{
  "d_mlp": 384,
  "attn_scale": 0.177,
  "grad_clip": 0.5
}
Each number is 500 + 25 x the weight over its row's rms, rounded and kept within 0 to 999. Layers, rows and columns count from 0. Numbers have three digits each. The size before them is the row's rms in percent of the matrix's.

# layer 5 attention value, 96x96, rms 0.441, rows 42-63, columns 0-95
123:515485546491444530481504502508484483512495566487504477509472524493465481506497509550478480514503513499508505491500473462496465511537511502486496514496494493521531540459473472527490510531479471463507468517474491529490490506485480482531515497477547524434474461521545492438497486542498496504
109:479511487497493396538489499470530524466505492527502518519516499500512448530475486437511464509491512520531481489494543469509491483498474483484511485546491480477496507510503464496502495460483520490499499458546534505470473504509502499483494524541493491478500535491506519492469467474528550505
121:502520529526553446478491470494512500496460472517460554479486527529490455468521504511490478504497487560519496505535505485496501503474522518519521476501517497481487526475523491481471501486536550550523508533480508481463495514508546483535483514501446518476468478534485479486515515525491482530
113:556464540509484472506479483457437481528471508483472489536474505508469457477500510492565518519527505481512471509494497538514542505512488522497537492513488496520491480530449467532486479536482558495482499491474513479530494485530500492514502498467509508489523531532494515491540476502520470525
103:474490524468457505503513497525483511516514472542512499483501510473506484503469526485488507504489442502494495499486456471496480497500513495532460499520547544561550483533502524487480487439467488539501528494518517515483450524495476469480493452477529472549527486482476521481503536520503506504
093:532488479482490447465482527517457492515531500514469505485513439507511486506504512526482507484534509521492490489452519486487567503534511484508531504515441531545459479534465511480489513499474493506521483489458466527501503482503452494505503528466486539501535495512507485461521477499530540492
116:494499512526517485467535518497459478492528515490521509466494520506437542515506529518529540456521495502508500468495508501474511499506486482498495492566490538473515528462499460538492521515464473540492537465498464499475498497515534519488516532482534445492475535479455504511476492459501500502
114:526474491511507468475510528484473560520508531528500487519510449513474483479488490547478535507509502506485512519420547494488505474527492477496493481523517522524486494475507507511528490530498549505470472538474499511521525511469479527507498467510530467520467474527476508550491482474529473460
096:515501570468483504503488501488532476514506501530495465486494490515486514478511467478474518492492456544480520483533496548532457516478485475518549538534478486529486488449478494482541483543458487480542509522534506463505520519487472523461484517488491486504518473513478520497477474470536485501
107:475440525462531510488494476512463530531559522518507548491505504493520504522528516508495497492517516497528482534526531527530456484524502485457476528526520507501448443519496508481461486498533515496514485456490539471477493491478509509477478516512461511501479508517445507513503502484552485512
124:452529474516530486507468505497519487506541466482470498453460447452494509528495508481477508537509498517521496534481472508510483516525549510504457487522428489468506535487506496456482512500518498495512511538491493481487530522492501489501472502503503491529506470523482476505527511432468546500
108:529465498468505483492512468489509505499460455503504505485481472546525505496523499520525466482504510497515502500470517462481475493519482545484485536504504512516466479502512447559496439518493478507448506481525476502533515461470500469487463490535493511472443510500482488498554478498490493451
115:509490509500520498513501515481491491459472467501525471492476499501481477486491508516522505508516468470509538518480501499508490470495525454493497514512470509537474480448535488531521439494522536521548464528472523533541509499510525476475549541531548514471522496479470483481464547534518530489
095:460570512451494529508494485482512484489459498467527505491501481548504490489515460483541493491530526478493499485464510506529503458527499532475501516456508464549504508474475546493489489473493452480522522506468523522524461481510477494486490504534515494486464511556485498507512485491505555512
111:463496525531472513474520523492523490514544474512496508513450513474502531518511480464513510502497477496544557490458551504543498492506490527462474465518522513497504475483511446536439512516496534453465509506488501495486459506493517467502481501495472506511495464484472526513480508532456506526
116:485476507493488522533489551502489480531469503510513489500499492525512551482513471530513553459460540554486462532500454505485520488495474539514538480484467500509538485512526517542479464491496520476489511481482505466525480499526508504464489449535499510529454522505478491486508476499538533493
104:528519450495480493551494503503493549492487505460491491435450527477516504494520455547502537539533520499504519485479484455492485505483492504491516507494522547452508515524510508497506467539477501503506543510464502479553468523514499508506502502531451513530536525491484463494473486493507489490
128:464492496541531517499489457508496498515492472500492528507512492449483500532495471491454479479490503556501505477529497525495479503513510520516532520505489448494472529523500475544536508439539540488463494471485510515443498508459500517501491486506513506477558518486456478522491488510448494514
108:508534492493512512519460505522500481503469497432550483485478519539507491469503479542517487496538494480535493540474499541538498489482478517485536498549493534514486502513506474453532459546480530482459453474511466508486510483520483507444498489500511488550524508510510495488500472491494477512
121:509521538525513502503461480471508519488492509503513541519452478497490499515464495510484511513465541483505486468519467488506515492508467489458473499581561490467505515528478523489518485529554471508501496529521481473519520530514536509509498505487480457521531534515476486519505538481443492486
106:497542528461484484456498505500529510514493470467481504472520489499497490490504506518492468529504539516538475535511466466518510478494506486513518523536471500482500484581492488509508462493548453509554483501505486494489478548454522513501514546515474492486545476471503539493487524498457498479
096:527536542493482482506489518494502476489465565474526522496496453497451514532467540505495484495510538495532517475525478483477498508526486482507477477500520504532543501477554498472526518479505566478502484518522504481498489463445474497505503513499489479507500528486486500480455476478503549454
# layer 5 attention output (transposed), 96x96, rms 0.391, rows 42-63, columns 0-95
113:469497510454463509478480498490512486507499470509472518555475495510458525500512459526536519456482521498514522522507536481524511521490460490493513543519567508524499490490491495496479516517497529481515535494514493506522529527480504548465519510493540477450458487518497485491441488529551495477
113:552441537528515528543491512557523520520537517502494505527478494484508458456461500517473527539518516476462494500496491462492509501525481484520469490494460526543511490461501497537490477506466492472502499510503478477519514501491495489480476523498483494468487548513528506464486494510486460558
124:522501481533526493480498480491507495523505517509541501499461471516508477507491526489473538510551491451491480530533478495514489547509455540484503533482505464479496477495533510507516477506513496527451511498485544506446486510507484536570474505492464502426513483467514512487480478513512492475
120:456520471475509542483464488478492510487500541546519475497516471532505499454481504479504527517493551457523521529560465498525538513474541473529501468500497532510507534469444511506492510476500508459512512535491511530496502508563488490512500482512486473493535475470489516500470480495525494493
111:511513454504449484526478487486500476505490485485491491515485522443485507521465506472465470467484493509498509519502475513491523517481518506466511488477527457501526473491508505446487426492517527489509517488499490509515497493467505502472493457466490478528527535538515545512548532512530550552
097:455517518523543530512502490487508515472485473532497477508466494491525506497522498506531502503506482516473531553491498511507520509485513495558471441521518536492501507499451513514569479520520496483542469489458513515481498487514550509478466506515477486538470452511514493447505517542487520491
127:455506523454551519545511500485467506538530522502502460582509495550511464497509492517516452499513495493514483509530500457523491511523524513497512532521494497531514476496498498472515513467467475578530498477490475520498479488511518506506502506501490487515488494541502536489499490551485536508
117:498498522505552489496514478466491487517502504497492473468474476485496473496541520509478475438470555526494517522513501489494491487487489531520492470485499456470509497510490555527512472486543506459525513505507480547486471484503526497487503563560521491538529494504510516510501436484506455499
113:512558502526490473472516483486481497506482497479514527537507482518503517563517529477470517493515531505499533463479464513492500530474515456507487540475472502523499521463488508519444488502469520492499456463540511500504525483538508487516489538503462463546477526504486518487502527543495481449
119:481501546523522478535483497510456474529476479507509491512526501495546507489495538492490489524529502486499495488498518456544520560449529518493510494471459488476521506453485534553497478520490514466519530503482506528523525487474483461524495469455531458512517489502476487531488507466514508543
123:552511470524519544496509492519500494479477468518484512500429508510507489515532482484505436485492470513489497508497485498530476511521514459521488528542475461440454544516546508531506472458484489511499523475486504479494515469514508496537508501483533530539459493508500498508476534476487509477
111:454452492504519477490475484497512531546510517463517537430489499504529524524512502510543454490464450490515507508467502460505477510521492556513471495481497521505504505446491493519501460490519491494490548537509522516532505494497485486478516474503505472489533482462516463484462525507462507508
127:483528526522489508465503508503504482512516513431494498487492509497518516532505470527500533516449555485456515529500453515452491536498513500473516520509514503529515453504544505557549525483531456490510492522506493529464498490498513494501491517456487470525514520546489493491475481477506458528
102:517501497491473544493506502522497499537507473496483534472530472511546520493483454528502476541527519514472506488482517519487527476520505460507459517522509480498532513525498564489515514514474508498426534532514459508504549542494464491463506525523487526507536478483515489495483530511552513506
112:545500480493516486508477545494471477482479505515494514526515522472494497479450453540479457501527501470508490507517567497510438481473494480498501513497474512492515465474526479511511468491513553445497527488531491509489487469560514498510477478501533492513475447480488517533481498506533495522
118:506504475473487485498526513520506514503490531475533537469518469494435511495520499494492498473469497506469489544528486486556470504515536519460507493462475494476519526458476538515523555514478480516511525508544490487468502505532469501478504505542509511534538478480485478497516536505485567509
105:464498446513494499524527542490532543550459503523432516462500505471499481486523479528499500502544528477528502502512529564517441509505516483515534473496502503482498521511496517492492537454487480527502487505491519458484483461475513520476496491462468502493520497528511505512494468464515498478
129:537477533517485513451472529500461481445544501515480479525486515501474507457456493500494462539511492476508523513504477512465455508510525564480557505473469529515493518477470458524491506564499513536505512526465510518515481535493472510528515512525498507519499501534498519498507495495514506497
120:449479525507493451490501533515511523456503562523500508499512554529549498486485444485505525484457523521505492514506469490508489516538542473528485514512484504486519520500513548502439514478524502492521454476490481517503490513539478547509528504488473512482538493505482519533513537483493489502
116:538492465474480496484555500500521468519459480507522485505457520550478455460508489491530490569528522515509492520476510486491495536492548494494457477479488489488474513512504482484458500493473492517510502510494464516511503503450530485538503527492524504500521519504460526558450481482478507477
108:488503534519485495519504493540519505490455520462513521517430507496523530508525463516501476545490506479471470503522482499508498502507504501546482473520511492515501473532464506556456477525480517546529514521486492523469507510478499487518512461404503493499473482489517469509505529483516488473
105:524469504485521517563524455504509509523531502502474535498494478527440478482498457509506495520495464514473514506494483518472515541542529471491495526475507467486525515513507505553518502510495517481534527464517432565481521499441510535489493515545505479495513516495507507512494497518491492486
# layer 5 attention query, 96x96, rms 0.486, rows 64-75, columns 0-95
087:517523504491516524491478513505485523521498482548484521516518498529529492484490541508541490482529501528547509483483522473553511537497465479496458485473461491555492480513457469517503480492496531506484483476472498523560533487469519520468484536531490477505465472533492492474454495530494508544
078:479525562536487482497462506545502503519484510522555494501486487514526484511554473525511468491542480502471501523524533493485463509517493490475458449499514486514523493451516512517532479509461484490487549517486470440517502486499455524463505502514514494492529508482519482504501519520501460538
076:498489554461499487486544498474474503457526503474488546504484503507487521494499517491504505510445527491506467479527474463454507543506483517504491492489517531495560507538504542507465477512507517524507463520499481540498515529498475507468483534518458543506539521517543499515498558488496526520
099:517457472485485517524513527493480488526496507508497515502496484465478498501506471512453509517454544484505489476487481482515553516513488529490493488526511521518507528532497486517489478499539510498486486482516539492494477469522511477489491531574510497486443550465520526572535520496556482518
081:464515492476468447468531520487521478518497515485502466530477517530494506478520521475501503519492512529489545489460489501518489493537526474473532526499539477520512547490531459533497524469491482528523505474427492465484495501553460526529528526498501499509518526507491521503526504452490532481
080:516501516516503509461496511509535539475487476509526515527501467544500518507518523472513536540537452543496520483499449471471479499491511478515529459464458473471509475471474547530510512466508484470480487480496491518465510451513528501472502495513497525467550513483488475504537513492500521545
083:536508450475465495477562503519477497530487450532495512551501479489485451488471480486483548497524527487513434474512484499496477525481480502492487508525528511485493476469495546462502498484487520498476514504509513477483495534469539492505520514525512483460511516497506512560486520486515479550
082:465486480495504543485477522503500504521479530501422543444500499530484506503478488484524491479514524472490527521562513469470516488470535492502482476489522499500458511457496487525477506498509475495478509533520525517517520474475490458500498507495495489545522489525463498462489517521431512460
094:555503511522477506488498483496500472491494529447492513486440515509501488510446511512498510468492507503488445468498474510443539495524524500537502506536536537490525456526487486494504502480515460538473518496524493464449504497462500516518505515462533519477468470469495484502542531508471496492
078:480475536529503522541527505496516525507515461506469506501561503533492469467458483482483522540508486529538508483454498529516503502537552535496538505501539512480498479546517489470499531478516428476499473505503462491483495475484505491519502495538501485522477495481479463502526511511460497531
081:488527483516449535503484481508517547503494512494518508508521523482488464468508461493482481527491542545497509517522499486539487549504535460545475481506475488525504481496490475472465478524531504492537509490545480547562488485487491519474487486465489480534474467506492511490510531503446481536
067:478478495491504457478465535490492508486499515506494506436483467477495523505507503513463492528498503485482485461514488539497500526535489549536479582541514458496509492509486464465535512508465526475486515529522513511469485468504478474536466497517517495481540496497461527479524509542518520519
# layer 5 attention key, 96x96, rms 0.435, rows 64-75, columns 0-95
095:479503512523465475497525507512505524448525466501519482519498502509483526467569490518496450476466505482492546507511460494484514506497494476479480489538534471525490488546504486538470513517527526516532492479538512501555511493515497475474495473482472470446484482478472513529449524485510473484
093:490502483520500491479501466532487497497479520502518481510532499529500560457533488486484461518540469519530461512462524530529543499521461468513491511509549509521538469465508493483509504510506503448522535505480496470474500480497538517546513491529521502487494489443504478462505529458468498477
084:500479507489495459514538528547489530519503496502474514503517522501532505518517561502524492558507534525452497480505490487505471500466521511464517501514493492509527492511488469500483480483506520466490439487507463506551472507478481569503509508444462461510518490548499468509519518488489530512
094:479517549522493523493531508497483491513499469516502496531496521473542506526452509496516502512528482517482484503486530516476501480503437486540517457472478507509494457488475515515543483459485510448527557513501517527466490512521447491475512524511517495515537512525543469513507457502543470517
084:482530511487436517472478523505519459560455528499535554494520478498490521517502516484473514518478442488478540502517499488525485509470461505468505482474531484506469522511507501508476487525473535496500520492503501512504492494522496530506507448500511463518545512491535493450483500521517560517
086:492521517489456515507504523461530517518489511519531449498491509481513500521527532470517494490479527493475499447494478518517529507505487463555495530485446474492451538532535469472521492505538497537504496464463472482514475461489496493514447500509473507523469510526491532522491467520504489546
096:504512467511501504521558467460466494518535476548525509516493452465483511507518508468475509511504532489477454500475525512484506512470516497494534461497506546476522501567502485489532495530509483512479493500496494443507482529479488478441559501504532506497469460536503518499489504509483486513
096:489531507512538501457449485489461505472502472495490457522482494519506528505497504487547476495501528519519535486509485492476482520513565464511487506500495490508479503484476526535516455524475497505529443553520540520458455505520520503491455482467513497544525508495498514453500474518488512470
097:543471538486493471522470477502513451496473523524556504503490496480492494534484488501492503548480463491479457483506516527465508483509503536522475489507451536476512489503531491514511502493552466529461492525548493488506448469478514474489498457458508496457497485482483500489513530545477494477
086:479546505463544500530523533507510505507484516502547495511487466520502495547459497516505511565464509507487503539514463523476514482476484504541536472475545510490512497516494508507523549508503513437492494531469460510526477483516492542500480505531538498521496519489464531520519495483521478462
095:549478437499480463507516495533460498455492512483481485496514513479450529530503454511519489451508488449502462472515480464505476525524469487520485487485508464547541495505497492518503516485507502484487470521498485461498520513460504495451479491475488490510488478505492515489523545463506525554
083:489482487539492511547503473455508499519518500490515521490490528467470473487510484538494533515468505528467490463478479486471516539462465503505527517488447516537499493492495510525527462481509488471507482527518514531430506485498532484502484555512488498498512541471501500508529470505520573481